Each number is 128 + 24 x the weight over its row's rms, rounded and kept within 0 to 255. Layers, rows and columns count from 0. Numbers have three digits each. The size before them is the row's rms in percent of the matrix's.

# layer 2 attention query, 768x768, rms 0.0819, rows 0-108, columns 512-639
103:113102151154111202130123148118175105124147123144102082158131168118153103099108163135097185084114162131156128142138085127148113134098117139167125113108112150167100110096152143089105132139096109135129072136131151100125124153139161116115121120089142155121156124096125149191174146133125107140103113094134138142082115107122141102111129135122081148125142140127123151136148089173128146109149
110:127189128103146142131162159131141131146123153140190120088130111137146131114104140119169167122138103126128145120072132157086113114099087133156150132105137108161086128098139183097097088099128073095125144123110135113113145109130146129155164148124139145118102110113103145115139105107136146112114127159156103115070116097162084135205104116092086076144144141126133153136174092132157166145138
108:093137119091081123121085098140109138115105114150112136138113094165138119143148112099120155099088094116152130109120175115117139131124103105138085128123144093081110154106145136127097123096126164125157084110108120138155115137109148121123153136089143117139114113107086116094099119119110174139135133096109113153122123136118118104087052114137144133093110127141124116130102132095127139162101
105:110084135077139127119146139114143143146115210136149147132116123145129141179135111119137116149108134119104085139111151099097129093106102120136130163156122122093122120152120106076106120087120133138121135126158112149126127123196117191140074152116141128148133158159161115109141142133148159163151130137145171112154105100141176143133102106173181123173124112081124150119172126131117151104070
100:115142121099134106110117135143140161156099155117116095140154101163085114083124130113095133128108119119152125110116134155130125135132150129159134128082150094115115140118097130160074176080149114069078086132155101107137127123136120159148127105151147108172170126150122114118115147114164143097149120096151119141110144131098128119131130141153125118124140115121118141139168134132155130124125
101:096084118141148148089146140143096101118102128110112133183121110159129079144106125150142102156149111099115128162129145090126127139151161102128115120116118114108138154136151156143137113150164135112126107134145135116139138127138154136126085138132128114103106156134103122118105115148131136121140123136167150096142137164112088146112125139136132098149148134117159127143181112092113134134122
096:149138120179142080111133131141069165134144116159143128125141077129123130123122143094127118180094147110144166154151124107150152082123118134146147138086091101142136131112142167146140122120110108127113095099139103120150097136121145088138121114116132135151097120136103124118120062152107154113153116148139125066117123187122116144172140158145133179109121125145144147133089129079161143130142
103:186135120118179121114193110139111117118083106136156094131093141165078123161075111087126132174104105166189117134128118151144144099132093129164149108133158173083150123126146114114091139138146121185112126141163118122144101102115109144137126120142147149144137135115140123092143095156133132124101145167131145130105135129107120153101118144115142121091161107180086126124133098132152128098076
103:129122109160119135146146163107188111144129143118141120131097126175169088117133102100124112109113118108103083121141090144129139145143118158152109131111127144138173112132202136154112160115155129084130111132136088117127142120164085129167107155131136115171158141145093152156114109153112156112081115100181147107157139168103124110145145115146112167110139126144125085155197109125097085100113
106:139100135110087121130126128132165163116129095146109138147132123090144129163100167178112145107110159128191111110110105151140147147134132139116110132107114160096133123112093151153141102120108112087132097130130102131130129092095131123088141126110141108140139132137147153121150105126146132104116103095165076072095115166104097056138115116101098149111195120084142157121127133071164045140131
102:139123114113110125139116114136113155134081163073123137140127121134125115114139125123162138131127129110138148108132121147112125141091134135144111182120117107107112153108131104112130080108100121160140187114170171134142129088156126153125085163160153111140151107146128119182137131102147156125143128049117135097157131142115101171150170105134133122123128119122167138140115186086148131148126
106:168111085080147078134104123132137108126128116118156100141155160124118095107127118172153132097140181118107090152133122145158152167086138139137086094145124140143138129142165109121140130108126126102114129093120135127129124116159192124142136110201121085136153136098130148152100121158129141127182155124119129167102120155134143130092122109124100152127122124136089104145110072147154113152132
107:092137141124159112117196122121142169109067134118149150156097141181137125150137144127123108179122140153084144132154086102128142128097126171163167127072121104108164111131116111105160178137098126133136146157146116123124132090182147120115097183110130152101110134167109140129108110133111126173146119107146093142142129113185122165159128141124109152143082137123133152156145129111153162121153
112:146137151151124137118139114150088140127118138147070146122113153143104105086101124146144095128105093124112146104141144113143102131096132139132129085134155122132102121118140091115150124109135155093162135145108147152142141160173131159129149177157112100135162121147166094139131094135113142112137145144120154123106142059117120164167114101135163129119103098118125126186136141073131121129131
110:117097052132112155142131119148145160102147112142153119098156132172094114123109122118099131093126127101115084138104117168123131087134144125087135106114140123165143069125138149112124117122132124090065171128108111134116120106140136120104089126123092152114167158148165118134170132109100158105153111150133166135101143063125108110175160117126163136111156135082121147136111113134108138133107
109:103117111141123135099120121156175131134135123151134120130191114081110081132134152085130127092118106132129118134140107105123151113121130153147132121090105130115105143157116129144136145116114121155141120097110143137155131122107159097117126141080134106100147101169126138151127117163147125096133106101139126108110143143109142129133164122118166110117143138088087148146132133123142140203135
106:127129132103112071101120098142116175135142129127141160126153118080122135195134142126130104118136157129163106163121137052103177135158100137139132197096119132134108134160120101142167122147119106153145136130164134155129112146104091104107119129123112125097102109144156156141101112170145125141118166182087117143177097084145195124118093094140115137153099116174106121134131168145112142154142
107:095131161133109132124117126146149089104100078144178128093137174104105137105104149131151119127180103117114182151130173086086141144130143126124131128127109116113069113120114108140153126147095102132117124136132137096131122131136131139100119168136151115116086140114118101100126143089106134090158133164117124126092136097135109172122127153096132096117158112113114101098097133145108121175151
105:163096119112096156157125128113149121134138126087135145124123128116156112101145156124155127147144139137128149107162115137146093132129128140031077112163129121171109130135150111130125146101110141154085158109127122125101130103151135126149110154131137126072137139123107136167155130163153102137132096132117113185149102115119155149115113154128092150166075155109095143127189091157143104157160
113:100140135173115173100093119143154144137167132130121109107120119148100143093157102115158114104133117121140152094173135142159120133151138115150096142091157156154151105132133149143148125161113112126130142097112142105127140113135175152110122103157112097116124105133142157126120110143131115064147091155131144146119120088154115105082151113142147172119126104120125142121106165131103145133111
100:122122147099094107137125119138141104168188105164162169126100091145126103110126096146147152120080184103141162184094120113140128141148103151092139146154145100139137196129100157114194121160134139115129117131113172160145132115122140118135122099118125137082147149127130137115136148145160140153131126155131134113113149170130116083136106171128155126166168140139093120109164191132101099134104
113:081155149106158145127126141147128083127166123156100142119128093165130147150126124101111099156081135116143118174151152107125140110139102124107130145158136152112130133171152157128084119150134114162155109153124142138127125174100116075143150118155126121112135092124124156119136148111093123126113123144131095128052112100093105121136103117126123177107112133136128186106113126145163148134119
099:103125147173144121093146131123127120138109171110112139180145074137177126133132104158126147144173091130130080122153089140133081177105090105141121139117126157119128143154141124129133104132106134138110147103129142090107124104175121140119089116178121145092127128137124112114112151166122147150143100118138136123119115146131086122111159157150106154131109164126132122150137076102129153148139
104:102120210077119108132128083150140124116119156134148132133151109105152148139163106139102136142094122151080161125098159145113133143193129108136068113150146092112122126152168108151149140100137120086102095121146182077128127130090156109100111074131127127080157138124173156144145215127129149109180120117108098136087098136162119090143181130164115162103154107105114123076145125115139129134165
114:149168130130140144161103143145115128129127122101115125139122124126138143096185107141110152130049146119180130156075138185156126124096148110149174121101129094126113108075118126139156124126125097086175104087127104117150121147072120151170151114139129150149123146124119087110131070093169167151125147158153112137127131153138142116155111156089118122144152114145150145184137110118119101182087
112:129109117113134126117131117099127097117133153125154132115091145112106092110100128173164157097157116162145140142130172132097084146127150170145088159175098156170147131104127081096126125097100087120112121125152101119128132147167134147101130127168111102146112148135122131145135108163171147093109145130108148083136108102153108129106120128089142105166105098108135138121099061135119124133114
108:110128153112136106133089084163106161159095149144135085132143100106139132146119098147089118141112120123170141101115136133178113155163114114116128118115101128087108111161137154165197114104133132123167120128079119114122111141083139163135114130113135130113133154137130097103113103121160110121146111147073120139132112124131152101169120162116097092104126103129130132144071170140121132153104
102:152120105099127124172151126106107157118171063124139104103111161125109152181127103133115092157103096104068138176100142141111154110143121125119117131152131098147115139133122140160168133122162113082137112131113089118116075121133140093167151116123090164188124128136122122119128083133150161158142122123148089088111159074080116134153134110117099152078130120119110136108182139134190146088087
106:107147126151093077098096131151193197151113178109118090157132094131156111086146111154113149121097114191164107134116156148113126125132124114129139131089101103139105157106149145114104134127121124165125107135140150096134125109134170109153174138110151118109118143121127150131122080121145087118113115109127144106139125122152136144140122125116086143107106133119149134142105058089121122141121
107:147115136101133155131085112133096170150116136148070118097119145141085092157086146144136131164134105112145110141123124158114139226113177110104186135154115105113145094120094086118160118100097126117140160135134140144132103134141118147133116131076145147181122095126090169142099149130163150098124113113174105093128155084114121134126160148131112187132158128141122121114164114102123132131144
104:126156075169154112120131142178123112117142139126111115130116145159164169114136101137104107098153135166177099149103141146138054187120141128139133133121105124125163129112124128120148137125155124158155159112119153143120131148092136145149133136088125161067096154109115106119149175102141178125093150123104121100112115157139093079106114165134133150128118117163121132161130092110122115158180
109:146146129107094154127131143122112104127119107114108175092133103146134124151142108116157086142075129122104114132156112124142102116138080156093164095148087117172101085133160119135121131098108124088105107126097124141110126139158152109143130158141137183137093142140149134124124103156126130152154137129158133160079093105117115158164114123126143154123090123166130117153120085136139165142140
105:118107092105153154134162126117084138119153096127145165143108168100116137151165132162085116130177147152115139118111127188134162112113155159141123113111112080125118103127176088121123118130115162119087152144161146145112147125115098076128121122156140147139124133128149134182106119146152137093155127073159118131120115107136160186147177102117136123138170134104111156114130088104141140115145
123:129160140154123133130095145090148129106130173127156161152160143126102149095127131106180136137145114090126137138134119080127061168127138143107117165118123125161107148130110131109136135117121090161095133092098100158130134187134063119171143120171164119119120099160117132131128155117149124142146134085142149120147168130159148123135131137121143082133136119139115137156153112114086133112116
113:148088149118162091096116148132120111141088099102134162136133159084145127140125125186136113136113150099106101135145121112141157087115127146159100091133081156160106162130125097098142102190114184159121077132139127123124148166183166150144136113116146123065120123149154103155100103111108173132136115100126120131136109090129182128146173103134158121135099104106130135146126121128083127137144
102:135151118164178160138133146118106090112138136162189118190122161100177128105127133142154133111138106109113118133138146117147096085133144126101144112163171146115129142142138167120097121102136156152117157141119122136134107147104128096118128117117126155107154109121124112097141115107116124136096127087164164132143117129119125112133146093122143156102151121119090121129146123147134136156126
113:147144157063088065147193121078151108130142131155082179125107144101150143156125150095171120162122157126134129114090159124101183167100103094185198132108103135133135149149130143127113101082121111142121143162153147173114095093125158089148148137105149142180116145120076125095124121159129090124127160130150104072132146163113141143093126140139085177123141168128115144142092095136188113110142
103:120093100130145093144100158153102137156152097156142106135095107129142144135143127172135146140097154101162114119145119124157102131119121124099105109124145105117118151079144122120143122136137151144136141096112125096106099158150128132117144134165129132162074155081137149103121150142135139063133139155123127112122129085129114131126125156121153128106125111118127113145135145099148124132102
101:147129155140108159135123095104110195144168134102122161134141145126087100155121106081118148148143149159087129126153087116144123118126165124100134161117186118130147141140108137119117164136136117170143140162110109105106155099089109136129129123148130140132152125140125154115129091125103157113103104143119154096131136179102079145146128144141201151142211095083128123110140148105127089156114
103:146118121176129107116136162098112093108139129118149129121103151164101106083099124111134106146050123142149149133111133100118146131100118128134101106138154126123166094133078143114091125170178152113102114190086121145078121152137083173133141106180124142118108110144153111151154109101127094151121127103092167134116173128108134104122109105089155123129190136202115144091133132171098095119130
100:118148103066111122152156138174077111118148162116129165137137133137163139136126129100094174108170081144146128131110072150118178135155096097102128141096113111104138132149127126163154112158123147112125133139146084112100122118141160121116083133125124147148116140115165115140127135138142120152146101128123087179139152121122093118099136104141124167102115158151111110124138113109120131154122
104:158139110116114158131086099106077143112079136125102153096174164161097084151110135073117169159110133151099152133082171167118090159096132126169191144118091144155122056132100168149136125150110136122104123167124109122112109141116100126148156081049126124181081121114147150138106192167124154101121127062147084139141103116126116143140118140136117116177142104159147130151154113116124172085142
105:143056169177164161126153130135110117097107119150163124124131112117131132171174127158137100116123117107128152155184145150123121134144138112158116120090148127104144150155123143136138094102104117105108162130112104166103140106132124120108105167118120119123113137124084107103118159131142168118126122105108160112131127136139143137134131146232132116155076147112122104138119146142140089162118
117:160099106130099102147122128125091157144096123143130137080129144188110126154132094104179139159132152158122121161091138108074137103120123128124168153159110155112083089125126121123069103097122090166118078125146140107130118121105173140113143159081149136181110130136111118129090143122147146124131123152107111077153135125131127145155124120065107116171092100142140116134137135119155154104140
114:163126158120129131123110111156155103113157101140125132111171157152136189096116121146106150192156131113145121100109102153098151179156117108118154135140137142149149137153122123082160126138139111162155108168120162132102141132104126136126140122131160162155162121090173118170078092105110120129164128146135117137152112094129089114152136152155136141148116120120124132132149133112121100106157
107:126196158113101101124127135129115131104111085104131123141111181136180103132140104190122084119148136157144096139098113131098143170122135124131173176060132119101137119116120122104127167153146155138159112154090142155127125129094120134123111154110100089101158125104067068107143116120128093155124129145145158144108132139134182133129128144076129134103119098100081132089096150136145118091134
100:154166175145112121143134124105131157129125086111151100080148139099116135094065074096127131073115129130164096153120125198123165148138122141126146147106164132115133093118082107164105149087128092151109134110127155145130122174114143141150109118093128145134140105166131120138136096056127153096141123090136103127129129128112106151153167135082144124130164135104127108087128178106129145113144
108:119055122112163144148128109185069121117124145176124151093140152091162151134119133133121117125088160126136125089131170171144103122138147094090100133137115120101126098124152128129110117137154162135155113146140114176146111141087115127140144100173124126169120114141134109123101121097138120159147121127140116105106186102200127114144115130146133139172116152110087102158113146087136080120143
114:112133091122136111147112138121116142132147145094148149118115146119169115161111151156136137162146119117119104160085126132091090128098117080132141110090158125113116112147072173147111160172181118101150110145176131120160122127097101085131135151156142167110121149126144089125069104109160130118151097116130144100106129105112107187161152116187125173171108137127121144160142099110112076132128
109:120113132111102155112153152112089158130106123098141121108149099145119108200145130144156185103117121148132110118090101104107110129161115136177147115129144089107108112143132083123130095134129114131153079143137135130149117124115127149140139159130149121117121134122164135142098136137138140145116129176129091094155079128139060150159083120088115132136120134151102121135161094115116126118129
100:151105156123122071142116128139076143141163095124082171136072115111165152115109104200139077169141145103139153130118101104123134142136100165081172109090151166101107163141119118165156104078128116135146120127116123149122163119126138137145132165094138127116103119124170066111144126120156138129137132116152128156107151153145126133095163152128107139129120137158138126109130105130173120113081
116:115106149098167099143088123171166123109175097151096127117118137122113091085115101146104134130121127170165149122150130179139164144142111122122078105145145091113133121128134125130171142135145149145157122162101134134132113100126121108114160122123125149077157111134138107151144139127124093113134127095117138185076146155093132112111111151118142099077127121106104121138117142113144119139115
102:140126153113150108131152112155117135139135129163100132128146089137143138129151125067128120124200123142123101145150162126107130111083140139095098120177108209202125119138151109125089141119125123158177186150128139114115127108104095125112146150147136115110183060099144171156129112101173182123136144082112099127101117133084115106095144111136142137134117105109105100104151099152152148090154
108:144158156087120143106175116114146155127116130138142164187107145124154155118098152164123137120146168157135131185158142096146151126133100150122131114143121139093136117154113153168136139135123135150136121164100132165133146095072137106144181101085157136195133129142133099096105137120139148194103127091142128168113141191115093116126116110136103158136096101162143132114132097076153115148112
111:134147099125138099130078124091105160146097144168146110094115123113107171135131139071148180146161116130126112101122127154145137127107134133103148149098149177111097097142117110116124120141174097084122106184141134112136090083135142156128140171175116124209116155126115168121089180144145195107132135118109115118126120118170144138117137106125154130107146109126125122144103162130124167137135
098:156153097138081118138136136147125139171121129122162121134156136135136155140140100092102157129115113142144118170181131176143071139137140152140083119112131161119118133107138101135148130145110130093088116095134141134142109155116134125132154151158128142127124134135117128157131098145118126117055134145142125129139126144160113084122134118132125148150139116137098124150130123137119107130137
110:110129152129132144163120137184119125132118146124164164073130123112159182152144106091128099057093125095149153125112137124118092134165113131132129130107137157122146173141127100140138141137095145117174048137144126136128159123100092137152122125088120119133128142169185106154106143133150144125097127148138114114121118141127076130159089135123128119120126127142094113137076122101172157152129
099:139094144116143152172115177103137091123090130082120128166167076127150108148105164185150134179108117083108122138132112134092127121124144102172137151108128156111073128113153119123115102137100105136126133144226175104126140150107130159117165130129117129114118135123119122156111173101136126108122123153097111157143098060132128145128126128147109103146099136091107129107152152139077134112133
111:104150138121139126114166144121104141118192140175163118160109164159141092096118149127131115100113151116133136147090111194148118112146111160124176136153104122092172136160123167134133162102145124125109149144083168139093149115109114155143119140146145127131131134073108168150144120096154145154116121105148093195125160137123121163109158175147109155110153113124098114108112102125152129081118
098:101095097101113121135113140129128153137176121109139131131165148095138140102136154139096148148113108156112114126105138108132166097122176137089137124135137123151151173134093131146163127141162132126147169104093115099113129117173168066137184112149133110139140127127107146136136118115134134149071109129146105126103132143153147165127149119118146133120119125113128108143154140108137134136096
109:117156117130169134135122148130092125134135162132105125106111115123151092145138140111123118166103138135113091114129104114132151116102155119152159130155174110202098131123117123118103128084132115074135097149099082086115126157102141087133131112137138118127085138107125126146101099166130150090146139151133097129153134139104108119142114142126160080137136171134121121135146147075105142120086
102:118136150120150172107147138117094104113146090137098144120128139135163154142118146165084081134116174125154166120140092163126104092146099132139119068139150121121156165136099142118152110136109152132150170109071104162132136161090119152154085130116136151116091149094098072134170095089130142124160136106139135193157154182131141141110133135164110127107139097156144114133107132076114134168090
112:122138116096152124129141139141152143084154150079167180156120166164158083129125085075131175110098173144096116133138105139138090128065098152129152115165117117093135128131110111109145156141117108122093145136143107138129120159103087123136114110130150135140107118123167073166111111136111153157134155121136161120123159116123154099125119150146144109153108093145142116102179123138145115090117
105:104129127152115142111083128129123124139127084118095092150125153188108139079138122134146119070104136115181162110082144123129138130166084146106132125151164145132124126150105146096124163139146172105170091124098153114113136110121170168120169116127134161147143145100107158141096116099139148124170164158131135162107141128112121126127105130084105146130150094148124113120094130095150116133123
109:136139176162099099143176129114115113112126157123163092126144157111126171089116088124142143108134110111124142148189135129131135113118141124108145108172133142115080101142124091123142152107123169137166145069100152141106137134146104126109112137153154124122144114134144108122113113146104132127190105130100153119172131133105153119128120141124133128105106119083137125088127138151122129148160
103:107149105126108163166102124148163131126128153137144118135130090155137169149146113051121124126133146145145122127114144102123071110147161126179124119142148111137119066135167060069147132087055111126146111112169098118138133146175107148125156124148136108136151137158114143136100186087112100087151129118117158165127128090140124110093108137098146098140125107129148093162120093150147168119165
102:121086122083113133163146099145129144147072127150137144129102160125066144119152139142154135173150124141140139112118108134127147157107147119123155175140117119125124107116149177128148114164115142164101145199118122174132139130139148165113163080142122115143141095136156123105149110112123115139129097161129129169127113138177107127171128158121118114152082065086130156142106108118156145151079
107:122149147119167122119117157154134137137151131140155166137125094163163145163132180179122121155155124172137152122156104103104172141096149137113108140127111060113156142103140104130148146128122117133115098091122124129147114143139148080122139112098113178109100153116129119132087176120135143161107124085089094125102141047117098117129145161161065150090116121120144115113105106128115132144105
100:148109126104112091166100129168114150138111168109103131124095144164155140125093137099110131121174161146123119093145116180113125145135106090138181106148134128085139094156131171121135115134161126177126121134149126141152132137107122136121121150105127130192135092133120093142125125148126089124155110096149113081135125110115100117126099128129115104135101109124131131135154141107131116078114
098:094090115148140132089097148103153143111116098115137189106151140099145143148135116147103106165138174127141108138167114161129082131163123118119111138111092148131149146127204148115081157123137116179099139109136100136153138156153123125152143131086160120117168119109125132096145158151099163137090128094125093148150127063141158157144116108156144116113085124145123139118097105080067118182140
111:147091144181081121133159134148154138136134150085126119136163152069115170141101133088073116153104133103132112119172117147168165115137140139095136138125105134144171137100135105144162111122153095098116145113151103123108099117143082069173106133120117141127121176115147156139139114134070121149104148101170124102168143144153125113114144089125157151109118099144127141140139138119159113129122
110:106158085090165133184056135131094137125091115088149092097167146114077086114139156149109153091124099104152152109113140153120112118140144132102149147095131138167068112128134113173113142106110134079107142133086141102130122116151131131095151162074122114156123135129152134143147145107160139080149097159114095133156100105126118115139119118092104150117098107103133119132086165136102154109107
106:150148181112108144111132139135112226137129147143119118101153112162147090127115133114119137088109148131136139092127108090096094133130124116135130113119133109135123106155146166150139142092159144150142076153117156142128153122092137107150162130174118164141111092104155118111101113177097142096120101143152130118059140152154115141155122146117061134119138143154115167119123188107135140110139
103:154127115106126095133137119121106178139129129175123109121107129150134139086086096140136147131134107125146143150113102119128176100153142110117121155076118111132116161155113130139111120127147162157150101117146139103160097142160136112133163128123152110195105157122102132141115130106132136140165111139115168118063148099126181104115105101137085118095128123148112120089091151130154148111125
098:111132127134130113106081149119132085132122153139134153134141164125114128145085148135165128137094133139141129094141127092103128136133107123160136107144076117135132121115130128126074104136120110097157140111173101124132161123134111121118122148142141120155124159114150077092115151157169170110153162120132125094137123133133148135127148150205157155144141125127116139133106104124109157124120
102:124121105162173141114149139173118181103159113085125129148139129100154111126127126179118138222134134106135079123123084175120141089097160090139097114130161154136158122156150153149117134122123121104124107126110160115128108161146159069108116141161123132074128132145104145098142127157126119133141132149125092132139133152121105163156158144159141142101186142125121123122127164125101134143168
104:133116104092099126125127125137152150123124177127123092100104119169129137149143116161111127120152151136099121144144150126134116183129152107148150119140100089086150133120136109177146122143100132095145125146134101083142144122120151109128141109123116113126134104131104138111094142157134154111150111121171156098159152152123102143137133140117109147148132134124106094091150118101134130102135
111:145148103089136117123155154116156128141135118158104097139095148112084108125115121128129115142101120165131166119107103131121150120081110146147149128144163140101149126105153126172096145100121134132164147141080127170131118123106120141143147112143109117186136143123157147140123091116121105149154124137146120124094134154116067157174129138104099108144141152141119115169123122124126146148087
100:114096122079095106118153122167155131125161106149149108134111102117130086120152135135098156087161125141087166122102138093127140171153134118172163113113142155100121119129125155119118108116073130109124130158110175120154121097094115112146093134115153097134117114151168132129132128120147104123127119151139155108129175133110115121155123111123113114137145142155121151141131135161123160118107
107:100113143134158168140161123094100091130118121164092145115155129110116052143138136150086098161187158148128152143078135103124119112141122117170156112130111153117178112089152190122099127138132145150141188131137109145124114092169110161127132143124125086133090092099100137141173057104139131114107137048125133139103144140137097100143132126166131098136136159110147157112147120115138127143121
103:131097054117156119148123135132134105114157094099102115086110117156108116125160106142093119117129136106130133131097094105156120151160144154096143151154114131126101169151114074133156136121164092109163134088140100152100151163167095178151113126145151137171169107101116137118145149119159116136145139100119124181112135135103132117101128136096113130125097145109126105124149108154126110173092
100:117106177149128156112096152104116092129137089099132177081131127153129091115117133131174093116155158133106104137133138106137061117134138115076134113126114133109130113128119086113108092117156147084109186118125112162116120116164123152138097127084133145158119162128146130145117087119174153145097140126140118092127174083154118118134129092106135131134147100122140127107117074171127151117172
115:158152141113080124096122125167156106141132085084155130135135091097076124115156115122131132128145109096090125100154113127120170134162105117153105110089111132127106103139113120144143102156132104136099125142133166095102119117130166130140086139119121133122166172120131091134157147120112142094100129154096105143118112147134163146053129116153114146135092131163113125120094179152125103123137
102:113121091127141184143137125076106164145171125112140131162117134132128155151155174146103129142132149134114149117130150118131105121129143141069110140131117138145102099130165120142187118115124138087144113148058093143101121129124107132093133086164120105083128138123122133145126144130116104153126145090104101162102120110118119110121142137123119134125144126146118140129084164126120108139128
104:122091116124118133124089133083139134124181116101110150111147112122119094118101133127138100127134136111106109081182105186119131124114132075130129131154168153142146068166080129158141127144143137104149111191132185112151148110144131156109127138123119100116145115119174187160150120121148086116107135113079127115111139103104173128161119111145127160140146160117139160122145120119108132096196
110:117115090137146164132071144141102134126138122089144154138122128170099097115108158136121089100137143129129149110146134118133118084153150096047119116142148119135136160126100164119144138145092133189123132107075087142148132113173129171166128136107140100099103110120150138147162113139123098131110123136126145167097171186150176100156129140134097106134099157176138165131176181162117108107110
103:143104106117171166168176146133127124121145143126155161127113142163138159169171127107170131128148073101128113136153081094126105065145080126115120120157146115191160145150124111100108157102105129128096116150129091176150143119160125144182128136150144138096130108142124135144118111126084115125081115122141136132134129146117118143098145129110145104075132097110119116108113125132127127125104
109:177129134097128092123126134134148128137116133133126122121106158105130134112123118146113093141128157163112109125133126114124143124155132112164141122150156133081097124153079096149124091107135123139185103169137101155081160117092100141155166114112166123151143107101127157157127134148126095133140156123133149107105117160130144127126109142120123115169109084135173148116133128094115110078116
118:166087153139102177120144129073147092137122151115138147089146108118143136199156141149100187108160115132122083151168142090107095138122142130129111107163114106117129144155153163122138118114130136129130066156136113107106137122134128083150154143121125147135166142106133172111106176123143109134143120138146113099155102122146110120130136126143124178145116128135116119101142097146123130148114
109:133178137143111181121132131141158091112092160128078086138102142107064145138144111126125086126127124149172113127131126082131091134132085108135106127091111179100111102120084129102113158196123171119190154178099186127128112119118137114142143181146130121128136129138164134130109109128121073129168139127122135142115129131137123145097125129130145121128096147125124142143091155154102120143152
106:103169140133133177073103101143132081111120114107101138145139148116151108061131116087144116102137151128103108148122158151129061130129113054132137171104137137132151188111165113123118177176135131157154107112098167122129146151080124138122119123123126138122173145094132136126110122144125162114134111126137130151154137177165116132092156135124100105141112126130124128117125171152066120129114
100:125162090101113138097132134151111168146113114117148094117143125144138078112078168103147139151132092146134134113127120121139088182119082120128137133077118139144152080120093148119106129129138119139135123109105159095113160129104121125105116148097152130161147162164102131113113129158164093134105133148142146105156121142102127126076122148112083125080162151131117133141130128131116116127129
104:158144162137100161148099141076155151114122116102078121153105101088098114136102127109147132158101147136096153119151129081097093145088113144151138154160131133120119117137113107121101122149117164192111123137155093147128118118135114148140114105114132150092127101097118099157134108132115059136067134098135174123181106165130086093112123177093117104150148142184126141075139127117113160129147
104:157102149129168108126137110107129115121110115079164169161088133157118108124173112103137091147149103066137133121161121114138127120137128132122120097083119126150122135132104148123133122139132115095097173093092104119143119095124110128105101158159141117131113106136092129096161066125093125129131105103155119137118155172106127159097132122175109160093105104150115098120169143136135126061075
110:135115140149132129140137151134167156130106152097114092104101113100128118135145105168139124156151121087132117162089161152104143126095131105127104114118142161122105106095118133156123104147132120122157155164173123129128103108135129087129138122131139149115137141105133124171143132134158122127134151123136133070168123136145092126135139155113142127099124109129123143136110082113115123127158
106:124086129129134132129134126095169113163116127088160132128172158114125063142104134153121130180094183135124132080132166073107154150101132161138123113123111085139126112126170146100092120140140088113109130138162130110128175109142140113124096138157127148167119110108107120140132171160143129098108139070114161095157134050153168147106125126151100112131186160127107142121155096150107120127123
089:134101162153129140133097121116142121138122143146128095110144112094159145099119144136145093153156139110122135195157135125138164121094121133108128131115124115179135162101156102120140157133091154116116170123151132167130119113118071138129139107146115121141131119118123135099156143123112124135107166101157110171123149120141153148075136083119096134105111157104099139156126124104122133164135
089:138154125147126153099102120137163150139158127090097104101112140115074109100081169165104167129129179116127096120136140158118084172129122105135119143122135148152145150069127119136132124148135115117172124103189107106126134125078126122116139090096158121152107125133121102109130164157166120135164112133103149150099130147146077118118112108167158122129125149114099106152107182107106155142152
089:121120117130148160126121144138112113110107117128155183167106125147108132116156144087157088133118096132134159108157109139085092130127129104146109108119159157171104131141125124090149075109115136144070137137116144119154143143173197153116167114147149118091146093146152148136113144144124160150141132140127125098097136116101137146094123111101151143127169110132146151153096149117149099128114
086:108136141121127110147158103133082137117143098142143143106171150151165151120155126125134093153127118097111103132097142125107107115122134119137187150162117088106148125144146136106092145131078133164100118172121153151156139117150088169112138156105114157168122126156101128062125132131111117128140143130136089140090130122088118084130131135108118181099141150141160118158146117130129128147164
088:122116157116121113134124145127149097129132115138117188143118133124160155155118133164130129089095122104103124145122073118144118100137126120142108136113147203125129151062172143144110107134101118167087155147138118120130122140136129132117137099141150154107086133149161128136144143090147134150147134127140133075127119135127148130103128119148104183178109141131131140165177143141126171114151
089:156145165116116085112172154141070079109129127132182175068121153144138127109122138101144159117087148158093118105116140173155100197143094134120100147128139118138092146135105134095114147103133186116109120151147148099110177143111140171188120161139116152124089128127115089122163148115130079113104147125170097143082115113130126126114133119139146147121151136175149132113105117082168125129138
092:114152122152140103150089145104167149147157130129141122080155152094168125117127112138158130122087172087167094146160130099085116144107129105110175154121150133093180080090114093112152160166117136111150126111132151110132136147150140110161135133149108125128132157113116106126120178120142128120119155161105153124110141123095116150142113134131122145150185095118116148157108086143146115146098
087:130108120080126152131104137137173121128099164143145117110138128116132163102129148097094121106150096116137100163114128105120104156151181108073098109121106146173131107128121128117110136143114138144119092089205132119164142126144118151134077136111117111093139105134130095092130159142111123145154106110148133125127141148116125119177131137114080111143114187131104136112145107099111108152108
090:146155149109057143129153144125152148087144150146120126104179151131120090129128126117112147104165118147147115130164143096159145112115171115101153109158121163096104065141141099152099107122122161121092125136123131133104119110154137105101157145161079101104140116166157111131134165158118104094142132095170111135129146175112119102103152127145095158128131144109120102143113159107127121113106
087:099103141132169120144124157159120118138114145113182118101117139100101117164095139156138098118146130088134133155160122149126151126126139145130094141161137106099089135131103186101156156131129078112159101134109152134104139144117104187105104165150125136121112141177154134108131137114135144129110165087148118072103129130102120123139152111132151097133151151147114123148141177107112111152092
086:146142108130156187132112112132144170124099144127116170106107130101150133087138118128127127127138127133126146146115085140148126101082108093116197106160142104112111171107142138151147153136116166109094148110129113094126112101108133123151129124153123146155126120116140088152149152124108149150107101125129130165121161087151136080156128151106109125084128108146098121144134180113143156100157
087:168095160143106139116093102139123120120136166121127132106112126131117116152113134154131116118095111085136145152124148138116110139114110104118160113174126183144152103135146123176140119117151125158110122103084117128121129138101146144125107091127148111141140116129163065111094103077138102140113112155152143136104132177119152153158163133113125133135174148113112143139112163127130131138119
083:081134064140102133149138134153109169115119129110079102073146116098126136127124162109169151090175081153093134156125128085122127170117132135136141159198113156153134163120126129138103158145119120103089101124144141116144138110111160119147133131092148128102140125139118119154146133141115164175110113167127125136123137112177076109110096127110074164078099150142122124140111131128098123121135